From a checkpoint of a small transformer trained on Wikipedia: 2 heads of 32, 6598 steps.
Each number is 128 + 32 x the weight over its row's rms, rounded and kept within 0 to 255. Layers, rows and columns count from 0. Numbers have three digits each. The size before them is the row's rms in percent of the matrix's.

# layer 7 MLP down, 64x384, rms 0.118, rows 0-63, columns 288-335
106:153083151133118224158087130134132107083108142067108150121173157106107128124139087155119103172122076096143127133130122149156128128084092132127117
094:163144149091142124120123129089129152133114056165111147055135130151115128106142177075134076074110135115141085053158095137102131121106043095129048
096:093144122142144157150137136121124163139168105147135000135112157146108168141094151126131033151085094099125122147156127131133104117190100130094168
095:146111155130114231132140081123128129085043116073080214113112058133096103142123156106129174094110172127116139127118132155142164091133141099078132
109:139121143175154048095149112105124128164112146133147097092123079041116112160107096065150161119122191148123162110059106138117099171193188106150188
094:111095171143121062101095125149107144158149104110132118138192124203140215125088130119112131117181086113109167128180141083138141137108087066152107
094:128107139156132110118129150166147165145108120155137102176119102122139104148104156099152102106112093156178085135133116172133106150071083113210123
103:130066163151141112121177129118126130085172116116155073155134181127099143159126163116131126169111127136101140110110111188124132195049152147117098
099:101129164112058117123136127094073107139115128146123206137125130122142105127116179093121137103143131144145104109147111128154131102103137111184107
105:085208117107137120165146059126137079086122104174147126177115095098120110127057141129130119093092127107135160119175090153138159054160116138086154
103:097170071081055151172165099078192098163124121111132212154144135070089110100149074108130122147135124098083132171160140136125102038135116117094157
094:095137116177155057124134134130144170108169177138111139057095080121130142118163110105149170151145140154151084152112129110105159099128137112139112
102:120161068124095129113125141165117127148126066145127119119165114127106176153104077158104080150159109116152125136151114161121118157114104150174164
110:182141119114146084142126093133117134144151175067139082175092186214131121159107144132111154101131129122158155126136147077169091141159138136084108
103:094101133136133136081155141164143118125146114141170135111104167136143080176112108158101102154132171105152136137136155156137154000107119140170121
101:106145182081117161111156138172102159119087113193135164064136130067148085156093132146092117135132150144127170141118140129106097145072134087095125
100:128119134079073061125101142146076139129108161130138072046110157153147197160095130119154170146111108100161099133140183076154172181139156152100163
106:177108154133096123122132100070154125041094084137087114115107133150112126112134167075134117128112099105124120133116125179112143136100160134109152
099:138096134178139106137102142106130134101143126155138138166148098102148147135133158049172128093081126114113113118160097214101087154093185091182122
098:135144145177190119184142162121125072122036130126131072141150101144126147121132205136137082145130122160164100123128141136092104151144075099199117
094:103110093172121096126179146121130106128158111172107095136190166105148116167116091131109067100200122154105144125162099061107154118126076120177113
097:062138142138202148111111121106133129095199197109129122144111158148132128164120164153148140128105137145133142158119154133145144101146221136103190
112:112149158169107118113162116122163126134162127114138123142179167134183126107157157145123112136107097109128082123135146147119164160101123149159089
100:128112103160129062114140147137116106130168102099112156168128168191091155102125153091143139110150077101129138129032132085109086099150093139073137
096:102145090080134134140097164191161059156033102158168163100126120143119152102115136145134094094085121097081149152197172136126123129092115189156108
106:121147108122062163123102143177099130162113146134142148109146146154106101144127148183110165125175180129121114116090092095172134116147162173091089
097:117131119141155115113123133149129142167156155088153082169131168177103089151128098164179109141150109156123100112134092105163115107089089095207091
101:108084074122087171130127124124137059133077080137148163139082077115130147096157058158166144173106162145130131157094114146101125164122171078086142
094:106113105113044134169120125147115178125148167129137107148145163151164140135120118178109078074132114159104079053097209073122077073106185169158155
102:116126177151097129146150144170119137083132113136164172119123223056161152153168097161108113124176138128123185145111167130132143079114171152143156
097:128059103131140049140167140090117142189178097140102152121121122128151165126111083160134141158155165174170182178084112160177127148177158111116187
105:141134125144164139132107167160118117132133137101121128097075066128118075139122140156092158112158152121098152116128074107157122186147108113124114
103:123128135089140136130100138116078220150128126111109142155111149179178158123126173118118131105163143090142048132098165106115125157128156115100158
094:084161157085148133143164089140162134152074190177125207095200118073116075154138131121173096119104168170165109102142083143106121174183102145135109
105:084140067156165157134148154150148103194122123177120126096091099159164097133117101153102176144126180094138146130180090151185126230113093154104181
094:140110104082120028134117130123120192128077067138102180097128120141178117142124109128078154099121197138159165121167132168141170099128104183087116
097:117134144147190171104126099122153088163105084087104104161108128107134195138170093088139071159122158116164111096069166178138136152104075144131153
109:129108158142138168181124154114187112110137147100114131140117118134120195105187142163117147142120124161112112105091098109121122162152101179103139
100:131095092163068114099098106075127140139187126137075089081116117176096148113136092107092120159132143161121103113078105075107131158151107112171085
102:139121124172108067124119131090141111096125208160047122147151121122134035073173116056153152126133132105120167121112147128113172140087165136142059
094:118106109093167117121113098156109161141159171115126126111141091108108178125138110080109158115100133156102110114134142108149135043166120064115177
097:190153108117139137133088158107115107170127158059123090090132146144084122078171149155147135152122075124127133095090142132098114206206107058071115
104:185111156154167119134123146109114126164151149125141127116098111148131134121125140154091146134112127118122146126127108055129119146134139153057143
104:143150133158127140113153139174095104162165214121171168107150094116124134149138168131147177124128128115097135144110104173118116071162132114136150
105:189176142144145189165161125165120140105159167151119152134136111172115045158162180178073186125128157163132149144135090062144172095167123150052050
099:141149159118115120180138144104132141093126136131137164079186120073116183152104143122159141162110147155115145188180204145127084171116134132110180
104:143186119083177107110096133129102103144123078081139177142109143074132100092107057110146133132127128155142111165080142164171136078144142140088151
101:122114147094128165125095105124133113124105159125152136168096090108082116079170193139096152094101123093073091115094109067146131114121180114041110
102:157125123122103115164102117121144115085133105164097076135149069109112142130107098122119099088147097126128115134084137114119194092073158175132117
100:119108091061091153130122075092109159100110116111067108206105119127165128114097102158123179133099143159135145152165132090115137096135121093131086
098:142141115135161099144153150134145089085090078137153151194149083160104121104178133133227129151158158108116117119120117141118078131176111147175180
101:120091118116092069072139147113127119128156133078088121112152190144146117102145127088120119192118103096118116109159139138090122135109149128093103
105:122134141083149126140135176152107111124124073159159120125135132152147137144135178111140095144179138171167108129147124115108079124137085149101087
097:080155100123105104126116135124105170140148118123145154127102153181151182116125134124089143165107100097131103108152169119133129117185159097089155
095:127113124155176140107113116134115113133110059077140109114084183115139088102163105090160103108112074102119117159092187135083102143105149208169187
101:142167140111130169176120159085149118093123149106117087086156129120159150098113155160106125130160066136156125150106150122071111161133130169147167
100:152134157154130158074131149128104195111161148098145150132097143076124146116113088186138133138152153100096165122131122169163078071107187116135166
094:117139159133086152080155068146121096102134108208166119134130140071135117156096045091116068081112124128105151140116116113130071162157173163192148
098:151098106109194120117112110116142110144131128150082084135114067136106067142101107170087161153092128142089223093137123099125134095075107095178079
100:127079108065133185104094146155113114120088144106147080170157153072154114134137089137167150118113101162129059152152096150165168147127070144176161
096:114114100129104102155098091111156135170164105115111115171163145136124063125159141139099136159100083175139104155160140179102137143096130089178088
097:139137156184059166120140113130122149116123159107141201106094139088145099110144148073110138152118184104095164121135113133103158144139097149201142
101:144203135078163168104103105107103119084114156183142054156123083166103110095098164081193145075156111095135189133148092126140205150115116129101065
088:153190154126176151107113140131160096136172159152132096147051092173136186117103148188143109086135128111145036150121084082122129108150145087113061